Part of a small language model's weights.
Training: a variant of Adam for these matrices, 128M tokens, 3916 steps.
Each number is 500 + 25 x the weight over its row's rms, rounded and kept within 0 to 999. Layers, rows and columns count from 0. Numbers have three digits each. The size before them is the row's rms in percent of the matrix's.

# down: layer 2 MLP down (transposed), 384x96, rms 0.0992, rows 48-116, columns 0-95
# up: layer 2 MLP up, 384x96, rms 0.121, rows 49-117, columns 0-95
down48 102:476487481491468479458492518503517500507521545498485470521526546540503571493468514485496538550471507478502483508496460505513478499543471494532550511511509499472489500447435478521474506501500503558517526459500549466499477487496506499508511500533476493519482476485505489514482501483512530488
up49 105:477498547504524533486505547521469511510464516503504522467487505452499505476493480486473460510548526544504549503485518514524491480517502498473465482492531508468456494488485536503471552504506485476515463466450518492510511516478524513549522498508498508525529521501467529446464513479525515484
down49 115:480528446503496532498535531488467516511471500487487511529512507488488506482500492508481433497529500498488482487499552531484503529512488444506485493513554530533496514520530494464481502484455510500514458519513523502491529438475539519529491490509526470431501532497495509477494541476470508487
up50 100:498508476486496480516534523499518496471528545538522497543502485514481509517507490495499466500501488531483494516547515447554493553516496497519490497481496538522438491502465461518503529470496499538541499506483488493491520509508518494491517499465523476513545519485479478477469471418527507467
down50 097:547506502520498496477506501519515469484531493482540532533506495472527503494519492504482498504459482521533505500527516487547489540481465505464451504469521487484532495472520470503537473491526495526515505526493407526462460503468519524476481527536499478504514521450502504520481485529503463490
up51 083:540509507548496509470504494491454483473466517504505522544500465476529485511541463500494504512497479495570498481460513512522502485512501480430480481535521483506506512473557511515515474481523525488456503501493484541498515543517481478499477509524539481491525515498508485510520476507557466471
down51 088:455518471512509481507492507486469560521532503458466498497478536573502480468554508500526469470507513508443460535504484505503484523492511527544508516499483501512505495518498501506499502493490468510515502520458508486504488454462486512504525459466494548525480468533548493500502487508459500505
up52 107:468500514519473496479467507507548515487479516510453488493533462510487494493459493521509513538482539492514459534457508543501494500560490480474471483483502565515486466457518504507494490503508523489532485488578498471483489486488503521543519482509492491530462485490531507517491454472504482505
down52 101:514510533482491541497561521479507507529525536472513457490531457518535516514498477493488464504514479446478547496510538507506471520501526497479457485469499458485515540494507520512456495466458533489483499541511554488495480499483467537489510493473504493534504530532483501524469485487491530502
up53 104:491523552518530538505488506555490487511493515503438486510505510523485492467498491486490495503508509531500531483468518499516478498525542501503474492489562477541531482480510459502458509509471409502450516487493509499535493480504487517559482505486485545499520495524518504456499491505499485483
down53 096:506468436550500540507504493502511472479462503468500514504519516493514494431513472478494528540522519503497497525484502514496477487496482563519485498428485473521554528507463493524476512540479525467480513474478463535516505530525498506519504524503482521492500486515482504520494463509522518461
up54 096:550550490474500522478512503475495493465491514517492481543479463479501517532471511510530531533507520491535557460501544472490512472482532476505508495474498486450524471517526500497521520451493465511451463468505468529492499509505469506458535540511518492496510522495545496478501469530499512507
down54 102:511474446530516461440466468533496535454521518528517521513476497513506546543499498532467488499467473468483505546485517504495475531504491506512469498492472538497510458483467484516462477528543507508462503497508507488492499540490504504511466520519496471553524532490504510547508472505497486501
up55 094:528523478506491533522491522499468525528510522500530505488472511496459508514472523480527451495463538440458501479463518530482480536533470492520490531493483480528505511563481516489487486526440550515519524524503499496525502503494510529484492497513541491507510525493484485516450487457524462510
down55 100:495520510498495493517504568518532490455450462477526523498509530511520538504488538495538559478467520468498491490518515456449531486479504520505513504513482499483504462528454478475487463493537496538488527527540504504472477481505500488486480466504492468489539518516480499477517546477522492497
up56 095:464490493542462505474468489492455556478526498508415485510506527505498497515511500486517468511438504539489507507482486428491497505521526495483494480537516487487468507476487517482542514483532492538532498494477495478471493482482483506532496512519500499548495486547520530490497474483528482526
down56 097:485482489487527522500515507503514473488497468519533495487454511466547477501551521507490509489484446511492530488523487500500414498479503523498501506437496504525491464498549486449503497542514539512476497479485503504542520503488552509477537508490511502488513505480471505507474475524536498450
up57 088:450502529461543458459490497490483532526496529561536510533478464502536528502476505552500531476477461476460525475471525529495506509477511527489496483493474476490493483458492537530517495502509509497493495493535503495500491537481521511456508534527516494510487458508493510544537493485457486498
down57 087:521539487523486517488519487524554530544495519475516473516519504563499484508489506510465491462469432483501449509547509514471486528476519505525522498483492520497510429524484495517485495503493529481494530494501457517513482485507501531515482480490494529552443522468478500482483514502474503520
up58 101:525498493571451513491526545510459497532481535470468476477480497484483482509463498455577477509543528500469496480489492478505463508499492549522530496535517506531510487542507454500510529488504455533481480508521523480531528518489511526497501502481487489507490517507487487505483489528496460500
down58 101:511480520536512505515501524541509470468520503486493498501511512534480504489468518484534482506501500480437514496489462463511456518532522539468517482457489454516483517511508464552472533496512518508500528513466511493528533546522440512519497488493477483495481552476521497486492537530513457475
up59 118:453463496518476536500478532503484523462512495464451483506512491503475487506486490481504514505538537495493490559514545457519523490506534506491475497488494537507508459484468513465506546538496527447494512494499514494532480521510517519530530532470510517455511494477513481449509499473528516447
down59 119:474480495507511499481522502523506469531522452472492498456481498510512468481495513507456551538517487466551519504518470481479487456492516489503473476475476460526554552507555515517489503529487497504516530489528517484529526508534479514526525481481469507486476458473483503515518504477549489465
up60 107:522487464494511438512453488472504548492541492493465452501539484462497488526476502501539520493543491496518502468502486471501483467526551478469504497529533521515485477503484471452509501460525502498520512507533475499502525518498503518459535476529553508544516510511474504494472464490498475482
down60 103:516497525488546530484573481528476481508454482487487471451548531521519478478507528492511486503519483537548526469468527455485512500465518486474493539511477506475514489523540501491462497497490529481465506496469497554499516509490527530498506462469487497504469514459494516459507508496495517499
up61 094:527471519459486464508476465484544472522522516527488491512529498486505489481443483525465517450520524502574518516476516503504497487505477481447468500565519542495501512500522524484511505480532465503464502479504503514501491548475499482515502522540503489484517510524505494474471516461542481505
down61 100:487533461561475519525528523508493459524453508490560531459505500519522507524528496497534472562480491479477468491534490506491496489495468499523515501479493425506496529484492504521503491491487522486494518539488498478477509457529475494526494482466484535516503463499491512501487469551502486466
up62 102:496507493515490508516486540457530524546497517484461501520479492499459519471502513497511472482533511526489512570493525491465511451500486482493493475526493536480462478488520507474483496534500493445508502460542486433507517505456460516512536480537519505500467474477498499504450507509510470491
down62 094:482465506506513449512519536519523534496499575465497471493452542524506479496499491506509492480505531474490518500503539495527516550500515507525513507547492485457469490474490515483502437514543535497480470493473527518508499530521465501500487473464524503513484491482518501465471533491457528485
up63 099:462496469464489483487496507478488513479531521524490558510474504507505498517510491498520510516478482495491501461500484535491481531479509522471448505483550485525485513503504510534551464542549521478533499444492501519521506522470461500494502511511540557488498554507501443524461474499495493517
down63 100:472517523490437469500483502538506520512481490484496547489477526529532469500478492502488510499531503447481508477514486492473499528506491542538508503500502535473483445562488492468498460470513507527536557491440503519525468527528522505478505505516514497502488468512525488533495496507497451504
up64 119:505496501522491503475501504466494501531480528492517468498465476452521488485471480527473498491534439525468557476518487493466495513482472504528476503539487517528503477463510519497554499489523454520462443501477508492495500518526511521510526541544491479528554525487457488494489506528471504516
down64 119:487513487456542494459472494477516502482556512506508539490503502486513514527486472521550496499514489465484489482543490445481475519475528493520520513487516493478483490476495502579504511475501479532546512450519495454493489552465490508531460504499493474541494500515514517462501495478506477526
up65 104:524501551494531519468451508529501506495491494566497510528482483529488497510515472484526501516518512501477487480493529484470489486511482473501548496522449478507505491473468547474521507502520471508505515467498531465531525523454433538499514536503480530480519501486509499470540513500560506480
down65 098:515501501546525551490472480510535488478515532530502505546469480476498485487473496500446513531512480521484484546496523499487526492494515528526484486490516479511474453493513515541558528502505496504504558477446541511510494478467494509533483491463448483488507506463480491548496505505492459497
up66 104:515510479464536514512515486498469530482468561504466474486505516481496505547499473535525452515429447510505510475473502511459502493505528441474506498531541494520491508535497491509503488511445527520511461493473450497528509491516501495483493519496513530528522512479462477516507493506531506515
down66 098:487497467544521494477488532497507503529498481480504520513487501511525486473481482488508527563500500542509452511548550501490523510454555478526524521511528496510487496530491497472515498516499523502500437489435510507482505469526531508510483478481488463474447491508514503446473492496491534519
up67 084:477567485499482477472487493481503548491476489512496492471524467535490503444490502474483535503536495518481530500469528502485461491483502496442502498510471518507498481513467506487528474481488511499472515485507498500494513468515480524469513531534503506521552512446569503535481476543473460495
down67 083:526517438544504477516505512528494547475500474515536467493482510488551522469497494533469519498511463470473478533557513489517507490476533493532516494458521505487502472509506518524502486524505524507496501537491491516508494511520471562531458456456483489483457499494452507495487504494485463518
up68 119:490503522505482520528493504526535504480515530549523489489482495469492500522467463478529504544493490484484534528475493468496484429526473483489505492507535482529533518485475497520450541480446496483493512487496480480527528494494427506482517532485509548521452505494505472463506487508538501482
down68 122:538532492509509515516490501498529488505471480516500538486453483564495475528448526483495510424505494477500539527465516506528446502498464513513474496518500508496494548486549480490493501543485519502463485496526541486522507470455518496518500493477491475548505446495516500522496513508490495515
up69 095:505475498520428504506497516522512497548516542460454512497510503466501475485487457484509476489535544545542513520534493484519501508461498457524478520497540460512539507548514448523486509510510497501467462502521515496514469506516494510459492506519522525472509532493472506507496493463463500476
down69 099:491511478483474491524512459482488493433476478519491521525489545521511524456498518506496526516442516503521497512460522480491488475510548580507547503511486508490496503502510536478482499462470460534480519535523512504461510486491493487498490461527477519548528488523499508502511510497507453468
up70 099:514460553479509507485480539493500507459492465531469504531524538469484502486485499527455535503538512562505491534504522507511484450481488511483480504443471507522480494514516481529558499501542448495509484521495539482488482474495495518533477519514500510521518526481471514457499482463492486501
down70 089:478480508500459483560509526494542471468479509462509494491538518520506516498457448499504478532508462508534530536503472525519497535487524505500529470543477505492506487508483477499479480489522469535500519503475436518440497510512485503488460478497516484520484553516507496502519534537540494491
up71 094:537542516466508504541494487497486530452517494537483516482459489543503472521530513505528505521480509466488523484497539476499471504475504494472476484483498501516471528515441488477548525509508493487475499469445484483479533488459492517469495505542515539522542515522500521475511441473475495486
down71 092:521506479467466495496460509532512495492502446519497470463494485483549500486473495518480530528558500486470502511496538476496493475474459521528536539512484471506479513488508516525542488495485486489508526516467515490490485493474519555498558504504513512469529463525452506471523526520446518523
up72 116:451494487494502544488543515514472518486465530496506511479494494468473543493488484462506513511511545526503506504457551485493469431511476501555479500537508495499492480536485515489525517510497547488469524483525543502555508485504532498495473525491506499479486498486471493478505448481530497543
down72 119:541527497486543480540510470533505462454510526478479485482503476523546485521485506504491492488496518508518573490470471497490525551508473512479460497509473509493465520522516544454540551496485500524474522490499509496511492508482517492502517498471503527473468473537486485522509458549490463503
up73 102:528497536521476481484449556473527509511478530494491489533474461501503488506500494536459480505481521519503515522522482518441515495536508451478505480535485534475462498511545499540541495510473485528525452509443517492513520498546479491480517516493544516533509512525501497496468487501505486477
down73 107:490512493521527464490504518496467504544465513510453503484479486508487512513488512473544481504475510504525508534495503540483487528483503462481467503501511440470456490480548528521525518481518505520499498567500517438469484456540526492499462510471494518505500535475503512517524539538480506522
up74 102:513505548447526522519501509502514514481488532521514593483461475527499465472466495498499465529513524494506535497484467517541503467504487516463503510500462457501509494490470481500540491501459525492468514517518487480533509519489485512521530528531499554456477502518482483485523472488516479510
down74 101:509496449490494470503470495528517503513500462476463522544486473483535495512493525526496549537456505477496516491533488515438545462497508489514538477532486497516449502460473551472474487508506484499483494492537536501473504516485516533501508530543461491488509482533493495517547516518490476495
up75 113:517477530496509531477521487546478468497501517511505415535479515484487509523441511537469481438509500502489482542502490540492510539522502543490490510486514517486484481496515451493492531480519549557515484464524482496496478488494481512508523539501527493508490482455497494478481514513524477515
down75 112:469463463490498450489504502494458525516476556486503488504502538537508511493476510494531516491471438520512498547503512530525459512502480511463481498500500530517537484514439501469471466536503537480500508484524466485586517518494533499490480502518500506507514465490504496512477507506515488525
up76 096:456449473491516522499515486487493474500495476505520496501489458514489534476545473495487489501522490508479504513467511492537500511522476514509436491463509493526541470533485450484493501493459497489490511485530505562510529518530548511519512499473535571486474492504511531524463446501488508492
down76 097:461486479506529520469458520510492515467465477468487534517457539482538544514528517507464551447472499517508516525562460512502519496474527517514479480497502530512499517472491519493471514482524549490460533496495508473473509510525445499473496503503481500504522483528508496554481499515485508495
up77 110:517497484487490478506477517536461519480478541533492540483535495485489514536515499513498511537514548499524512457516504488454515470475476455444504495533518486477476484476523486497485512490551480493477468450540509475499486516520451507469547541500490495513551487517489520504531517510529518486
down77 121:520462473502487491525525486526512484519513503526480475507450555520490500469498473486511517466506466498537499521450503516466505475474494457497495499527507493514504497578475489468481556497454547491532481488514465515511494493503513500498520495527550528452540495497469491529501488481493540503
up78 096:502459505530471482510489494478496546455482486470505516515515472491488513545480462452500508542503503509532511493450583493497519542499471510496460508502503491475524501484514468488540489528517504502446516521514497455543492542519519513499477516520475486482506492488469518518512479523493480552
down78 099:430497477509553459480516446491542469554500482494477493505519511526481471500487495506488496509492502501503490473500439466463536508518558501510518499523543507523473508499503501497528512463484470496519532506491500512459529472497456514511529505496491508483539504510536503449456514523514499490
up79 102:476469448507518515488471486530482457494514496510495465512475510454488520554526472519497495551520556519524499482537531532530513465519513537497458478492478491452504495523516507528470515521521489490510507480528498454513480521481517500521510476552511510484470487470469509459493475490538505524
down79 096:485506489491524456519494447537541494515528460449503527508517492557517501540508513492510470485508480502498512442515491496460502453507526494460508513573511502510495477488464535530489509507526463493509521491520514459454476508528536493499542519485498503541513505464491497496514472506486497479
up80 106:510480450526474509508500504514509517463510498516505471557492466522471477536496498495507549458503543520536477489491523504440472498521500466502487482514523551490531459495520489459511519538501519499480475485546481544460518486472484508502502531555497504527508518503488519451495501471514519481
down80 088:510546486488503462486527498498440483550475554512526494509459492455482528526505509500486495532495477504517497466517467495492476556507515506510450502531530487518519469499515507512473519458498507526501454470534509478491528470477505494530489490502527503515552504512452486517514497508536446515
up81 103:533520536503445483489524482442478487541493493500499453497486489512484449545486509530511488503479510474487514507490499501527542495519471489473492507539495508543456462523495522497526529525480507493500507469501478515540490445453488524530492488472518524531537557497502514511503491480544488525
down81 098:507530495508494506515464494475479534482450470477493472503514537492517514528508550472478535470533487467516503543531519457497523458502470506514532518544473452521456535544490509501519503540555538469487503512475493486502460453492515511522491521507491503482493492492482493463511499480529478504
up82 109:515517547475470504504472517478509504481542497518547471533547481463500483485473487514457446510500495502499528519533547457527484495495524513483546501452485485479540495502499492486544526511515461483491451512478523520505498543516477509446497505525492507508517516521493505454474514459496478506
down82 118:537519499477535492545523454474483524481473557459499513525475525518517524492520484496484507512483501532502508429428495533502498513512473507518506505511496557507455492477514505483465471518526504518491522491535495466462473500451478517492502464508477498497487529488496498526493514533533505528
up83 095:469500525559489502458525510491479503490583510510530487502455506517499466506510446495498497515481510455495545518542489477509507479505495504474538501499514529516492519498546512496507517497510520525487460469524506507548525510507462500474526504453507527480474535533452491489500512479477461480
down83 092:550523490494491523507515487486458502489535501482526502502495487494524490553519475456471470491528451489514547457512541504494508512512476558471474494471538465461490534515524528497495515521487513487458515498484485508492524472520511495470529496520474475550511446488518496491505534534511478459
up84 088:513482487515507527460495486474493506453479476534479481552490507504491469496514483484472523494498495456490506512453491507529472472516433515458476499488515513524499497517517472491508544509461508471493506486534501482561537515546460513534525514500520535539501494497572504505500477524523512490
down84 086:512510467516492516486463479475504545540481453448516494535493540504574471507504487489455511505506469515513495483547496534539519497477466501510477512475499528513520523490534524514448504490516493474537501542512485504516499429479487515487469505517506492493491498524492482529487543476486506527
up85 098:510519519511530490468500529514511496509509544501469491516480506520473468503540506546491455497421481462512558490541491458491527516528531497504491483447482496532460450510506497550509500502472493484488489472502483503467519494466507473507533494512512471523490505477477513482506483449534508507
down85 105:499530519502547498506503514484512475508548490488488518514544499506494464472526495518537525504431480458503544447511510499528503554474482529496490507480534492526478510491476513531475495504482501518479538484448482506503482476463491501463478524484508513552471513449536493523502488492451507504
up86 093:499459475510474495512512504526519523529443485517494507500480494528481524501470500474486481511499467492507490491491494487475461500443518528455528462486545520556502454460510478517471537490472486527517510497487515529509554502496488506488483497515478547489489460566510513511509451465484509522
down86 098:470500504496517503510509490485533517475507526466556449502505502481528447499518525508509508535476482498490535488547451500479465480454474482523493494486487486481504526571534542496504482526498539518483506433506500480498496519548477505497512485492452494490515540507476500511489542529511497488
up87 099:473483484540457493499510516531528539472526516531472515512511474536529523512479502493514486484506478525526524484484500474480526433487524515472514498485493473492535477505495484517564522472519523486518461451528489504512503492460483528482572484483482511509498515509538515528452478486514491461
down87 096:499445486514472514497506525511505514510490548443529533511470493490495504477538459526492520497472534498479536528520488499472423482437536521505496480477498520466464509492491492527493463498501519533460534498488525506507513510512510530509508541529460511494442515506522514504471499504517525501
up88 086:473533494497496499499509508527516517491490510501500472480487533492491515544503495531551491512494438485512540525477473523541455487519502469497447533504447556483501472474524506506518528484503516507501503497455528485528483532485514492514432511436503493470480475476485518518507469510482495527
down88 091:543506468507467515512538481518514474544477521519497486472498557533486490471527479474436473514521492465567459511466490531510501508500523467470532503500501476510537471519546483501485515530494511498517511513499465504452496516504478511520524499503512519514520485474456494478524511480458515464
up89 103:505468467497491473491507509504477524500484518503461465511477496501504470489491486533504463467464507508503517527538480503486495489517505480504468489534479458505462509491556485496566515530509476544520458523459532450522486517508522526530453495503512497541546516512470550501498496534532484486
down89 097:537517464532465432500472531532504507529489470477501503480505474532486462512470513496505487487498453460538497533487527511486530544502538482514476514535487467501441525498542489473480499510518517544518518521492519496530504484501511512461498516480504502531489550458498493461498536474498501487
up90 096:513489530506473514476538495523541491498488510512546442527505484507442514506503485489465503478477500537527497500510542476502478494515484525487509519479524488562502499496479466512520521496510469508493453495504561500466471483472522482530486508471557475540486511504488464514513460467472460520
down90 102:469514488492482479504518465495468512512505488522480514494471565506524505475521512479502527498531470474507503495507422492497510505476556540501521511491523457500502538506501489498522481514489516509433509474477464533501508474498500514479527524500469553487487538536493490523456473516464552489
up91 095:510476474488525484503502478500480546484524555529519456501464495495479490554480505529547449533512558478476503490507513498457471515531515524518509485492520475516482539501514493511444490476466497460477472497513534469510540515505507496495539506507508477532477487487488505514480466476457470523
down91 094:506530517495456484470535514467533542456510474466513502457521504538487476535506547513563483481490520488483472454513518476508522532512500471486447496496513481508520458497527508544462511484504517511506541518463517516494471531474501535514495483486474477512522530486471501472526490524477483502
up92 099:530512468469507523496514500501446469518482482530488486519526521471495474496486504493483475462501521518514563497462580501521484548505504480505468542532493527553462518535496504485487515511478504523480477500499498509503515503472530514520461493538547460497513546472469499470501504501478499492
down92 105:496528513521470468477527479498459467488476488522515525513542489502525519523568502498466521471474513485472487511528506556490423512515482526514511518467501498524485497478477467513492531484479509505501532510492491500500492506480488518506541529515514549470441466523480490470490523492508545462
up93 096:515481481520479496505486519452526542508498534532494513491491489464475551504498454530502486518492534479486439493511454509492474504520526516486482460502486536547495505467536441500481528523514479507499514481548504491432516470502460496525500508520498525522517515522539501534515470507498501519
down93 098:499541533498513486497520543514493508517513512469469511505485486467502482525489495493498506489544484493495481464486520499515492526503537475524508490452537517510435500534530487513519453500550524508511451477494466505501489508494519526550506458492512518497527458526467483482481527477534493422
up94 112:529501521501445508488472499468499474502519496500460518494496495477476472516485492575521516438514499544517498546545489430469539510526487504494500500495498501533489488468474487486511479520494502477517477456536468534496492489489482498527507546554523503530504514508480509505477527495485488463
down94 110:472504486468523452526503451500464510526504500522493436486468527519510521491481482487529517539557511491540522494493535460530438531478545511504491496506504463514510506498513520501512517482529438486493504467548516486457517505524539491491485496488508505521522486480509500459504523476509523482
up95 105:509458540504491443533462505486470487448496459499480497532519495491484525542500495511494535545520538546495488513545478461449483483548481514475516496498473508500523467513504496482490518461486480500536547455542478457503491505523504503495495510544510517516497504490526497473490518487508524521
down95 106:478487509503504530544495473473517481500500514488490486525532511531534499469466490469473505460503506455575500486465499547516529476452513459491508522504503497535444502498502530501503503522435498466506484539473476526530488489478521508513485465507532518461527533492482494540491519497502521483
up96 103:426463474507450502488504508525516498490555481498470475511515511494485477494497511477541530504498544505531485485522504479510476501516429460505481507507518513503514476481500475464523548508504520519503507452474522515517515545467544493511527508493515487507507470502519537489472459464542490484
down96 100:490532486491498510456475511503472515459443538488535509506508480505530478532562544501496490505526460538488523503500494519510411455498500539517501520505477452513512471471516497525479499484522518502504495519541535461518510482491472497469512505518467485513512486526488494542483513516494471493
up97 097:520510482508522498499488521498505510532472517498547474467465472457502508488484478551502512508470522481511498496518525516514533500506478507478520476444446511534473531489500509502507491496495437510487435506512526455519520528537494518494459502496533530456537461477475501514516518462460498511
down97 105:521483549503512474504527521530491505456542513541489496486484499525471474485501489480509506526525482468493479463484493521527531525464548481509483505499493497499458484520506521455531497548499535505510437492461475505506494485501509496510509483495505535560518453493479494533451523528513512447
up98 109:510502523493498461494482516555484500516495521528496490512495473434553512481530469505474485554494548525514499478527536513491485458494503456515453474502495497493514519509468532477505505479470513509493431483519499497541466476491514533488498513507532513526484527495482483494508445485548520503
down98 116:493487489466511468502524470505543470565521497477505541513551552465530479496516563507489530501531524495511515488475490459490435509473488459516453500476496515501488511472506536457517528493472515517484504518494512468512510465497515552481473508476481494516504508476482505496518471523478505492
up99 093:519522485502542500499462498510457536475432513553461466544483500476479481514499468532499470456495520527522476470541500519539497513519493486491454486464529493520502506546487544547537521511511462518485538539479481482512494473486521511514484499505509509484530515513464519501504491494501483495
down99 091:480523494521468513462514495484483552510465542526496520511507531505470434509467493487486529462490511512537530467537522534486491486508480531505491533484473488500500575513505530501504535509506448480509539492462462530504465499508494487506503494450474491489507493489494483551524524489479501478
up100 093:519516529532468486490478467456523532501462498496507513496497500477504492515501451470496527479527503532495497526520511532486485455461496508486494503476527547502481475514498548487496461518532521477529507450522511456505519434499518523502521544517528497464517516468545501469515449523500481500
down100 094:510479483496530468509496482498519515507494508489511495492465523507533474518524520524481516533549498471488490513505471464473476503501483513526514502508502460490504462513474463498564500484458497504543513536480442512521503537500497531495530454447484503469505518494523502452511538531466518566
up101 110:496468508445484491496549485515502510494469505488501511499530475493457495491468480554504465563496502544450491493478498506484511548539532490501526485516544485552516481501485558503465508461493525496469508514478516486484510504510503517488509517511537558524473477480478506480516493490463480480
down101 114:542492515472476485473496516542488518479487522494478479514529496490509525483481491545494463546511496469486409469508519488493535522516506493536479504464532498507510450507531533525466500490544541472525523456493480465498508508502525528505462484509512537491508512511471498484492453521485521492
up102 107:489473518515507493484500498504487487512493491529497512562490469446507512507462504507517489515509500484513473544494509528471524473510537457509481496516510485484478475481492512570554499471492493489441511514462491451500486507513464536548516536489508530486468476518482525468488502550547482491
down102 112:530509523482526479486463501489549450456485532493527501521504467524493492518495521506492514496506452528490499461549541516507496552512481488469461490506501505503473486446483497527494477535507491542459495463473457480498496526454501497519509522508498518525500517516550504510507549500487484450
up103 105:522504488512480476473465512505489507546499492482496487522510457495494530546518496498498535499474553461512515517480485453488490510540494500477508502534506529465549463531562499471501460472488524516490425488558472493511505501488483535478488499488507508494533507507510528509464476484493495545
down103 101:514483495561531524531516524518479457455477508487463510499538534557506540502525457489514498519514522501496550449496511464536491472487516470473528509507488481459519507542493526505465513473499479486543491478538517503507472502489484510487462478468461516469486507489506510514526477515530508477
up104 108:521475502496499484469504527513497510473517487511535512508487473454481462508507484529481512551553552495494480499509568511480491449508500547504471480527479505545536494518481502462530494508512457505518512480496487501477515544450482507490520508515534475490514520512461495467483530500464475460
down104 109:539477488518502483530521525560494484477485477507481504474519528463523463446534481507496472550490506487519473495468554498494527473494505523510518542531518511509509466546454461507497507496504486492504487479506469557498502479495490532470544458463526465477525497496478498500479514507463509499
up105 101:499482484455468486516505497537472499491459489472488466520482473515476479485479512503464539500507515485500497504478486472500488529521504480508498503478510497510465500491541494486511569490495510496470482449510496542502543518501524529456561499547518567461479475529538538508507467485488494478
down105 105:486520480488496468501477484473487537494481507522506505525484489509479483469520477508483480488493477526521493444514436524550501497478488515522475502475514516496500546465506542525475524533518542548527486487519495451522514505510496520483502491481469521566500437515470502464471528523474523518
up106 104:468532532536486488491485505513546487439498513532470451511470497490505493512508504515525522479515543540493491453473522469466471506501527488478493507472526485544490492498487466447511527504540517527470514465509498532533472498448494506522495488535532514534496492526528521467493480517529466503
down106 100:462496497491468445489467520533534515522496487540512524479478523497523471507536486482460492501503483465483549484481493479517478505534502554542532539464495513518508563485512520477523512518466509463466521492476534467500478483440456501476492486508515487497525501509483495507503538530497492485
up107 083:511477480486562468497545509504513515478449539507520518493457517525460467511513476482526512511482525513439502487520506500500480490494454506541495515507504489532476507524484476544511497501488463532475486491520510502463513511453491500500494466550524533546501488480461503491493458496456466480
down107 084:539497486471476472480536493524502501463506462512512457485526508505486455493506541466540518563507453507461513458499493522494520497533479544539522551464507479479467498516506523518427503526500510505516507480474478516457516496533487512485509464476488517478513489493499506517509502522473528500
up108 101:503496456434509481447512514489539470475494509508560467481532500465500509505478492516519497451487520503478494452504497493510463473526483488473492489515507483465522482523536507514535494490500513510506526468498522469543493531506501518533512515511462527542540545538541509497489469524473496479
down108 102:454507517533463525477527506525488456515485507548468508515493506509528431535502482505481487478518495515538502484514525497482469527510482462514482502490510457529446499486487472483488533542546484518480534512548478556484482474487501478499524506485521516514494466493453501505485507477515500543
up109 108:479506505456442479527527498558479508530476506504469519504511484492481515514471484461488490526500474524507523467464558510490520465500488460532506496509477491519477515476482497498505516487505514509501477473497502484560531439483522513482468519517528537505538523541526475477487473477479516553
down109 106:480521506524522497504471499518456474479478482480497513529489532489522519508478467465549530497490497550442526478487488502530464535517508480523498499482503497509528525525502448481489485510492549496491520479522523508491506531471526514497544534532478480505453483525476496463536476544491451462
up110 119:535495495492508500496543524554484508504501491522528481518530437472481471527503501515476481501523510516523499511513485448476519460532536512483518471531501488521517505475548487466517484459479472460510497465501487461471517548486461501479544519497510509538518551466463496508500486501531513478
down110 112:485525476520489568481517500523485479501514492507476563481482516492490517490472531536484518512523520516507511462475504483535514504519480522470456481537516528511514485532474534505498532494465517489510472487506549515498502445494462480523474458479524477473465491462500486520496515509471474565
up111 090:486510481489491495533470495497533545515521460519445503512511483437470501474522495509465479518477464473527483512510497491499512525488510483474511472474491515508535486474538454467472467496482457499472503508508483475459496506509491543507513504532492506541535480546531516536500549510458467531
down111 092:441484488512528488585533481479488493500533492501517542513524502509479504528514485500508502477497512491519486471481421480499473525480486475494475471518529482496500516516480534512551481471528478506486536521478536535516490494476465537451484501520497489469503491504496501552504494546495505482
up112 095:481507481505511473493554512529497501491486536507497491467502464506482456477540549538498457537492488480481566487493518484535504493516459509489499473527486507519498482523513500488457481487454483473526489490491535481523523526473502539476503502488516499460468504457474505501508543505513451558
down112 091:460504482503475505491506481497514467485478527505513514501520518474468471478446565492475516521484453467542496493504508473507521521510501505511518505523522530509468462481486525553476506491474506468456483516468547489527519468523524488491516504488505482469540526492546493536550512475452490515
up113 111:553506533433511510498495516532480524494513492531509508496506523450490488531498487538471519481506507483485473484463463469494501474489474512472500487537507507523493457466541477494474499452493512522487474512518537532486485463448512509517541503564504500543497456528513502487480479468510497493
down113 109:517475492560477537490496522479502491490472552484496513497533510504508456483492494508456536530492482510500448478446489526550553511514502539521510493478520488507519497481524489481498508513535515519512486521462531511487486478536508496472513499469472550515457443502496488514493514462461506473
up114 100:547508479513466553491523505500525481493502503500458496496495464496496468527491490533549481494507500448494495468479484512510483553527470501477455485516531538521490465536527510547526501489518447500465529471473490479507456516475479505516522504484510485513479536461514445528499504512507477478
down114 091:474510480518436489525501511513521484487488488485484474478487525503535513495503485464578507453540499497498480478457506453486499491514514539522504498475500470565507568506493488554513517496521502499497499506465480475536466488535489493496540486497502481501510531493509479521491512472515448506
up115 084:484530521454494478532514501506519522508486509506496526508532512476495523505500489515452465524454495526544540548496516490493501442516575503476474492517504483483515510465501516460504489452479520442452484487517513542554505509505522486518516494482538510492491532505474506510510499471483469497
down115 086:521534572468510508513477504541531528477512524451479523468471529537461507503458450482489497503482489507490479507508496507503501491494506515535462482505488505508494495495472509523532473497539516524488529572485482472499539531478503512483510495463497515520485452476506499490528503478454554489
up116 099:504500488506544508523486473504438472506512522520479501524438486474502511507547489477531508474521518517499495517510487464523511565518488486480476500450504492451525496512497528520525497545513450497515493497453489539525513520496501494472466512544531484517515491484472512462484468498552476498
down116 095:459522528519514501521500463535496514471430428509541491486479483487537542524507480506498508509541519507474502490530463519482477488506515576521494490476462520505469497482495563514513485495479465499507519495519524501540491515509477527500532483447509488524506509474525483493505489512488488482
up117 089:503531491496477501483528488498475488541463480496444489455534487521476490489503489514471528521495502478469522532440487509544467522560475499486506478523494539469560449473476475500538495494465509508492503490534500513534490490497534542508483520502528494508481525507517520533499496517548486514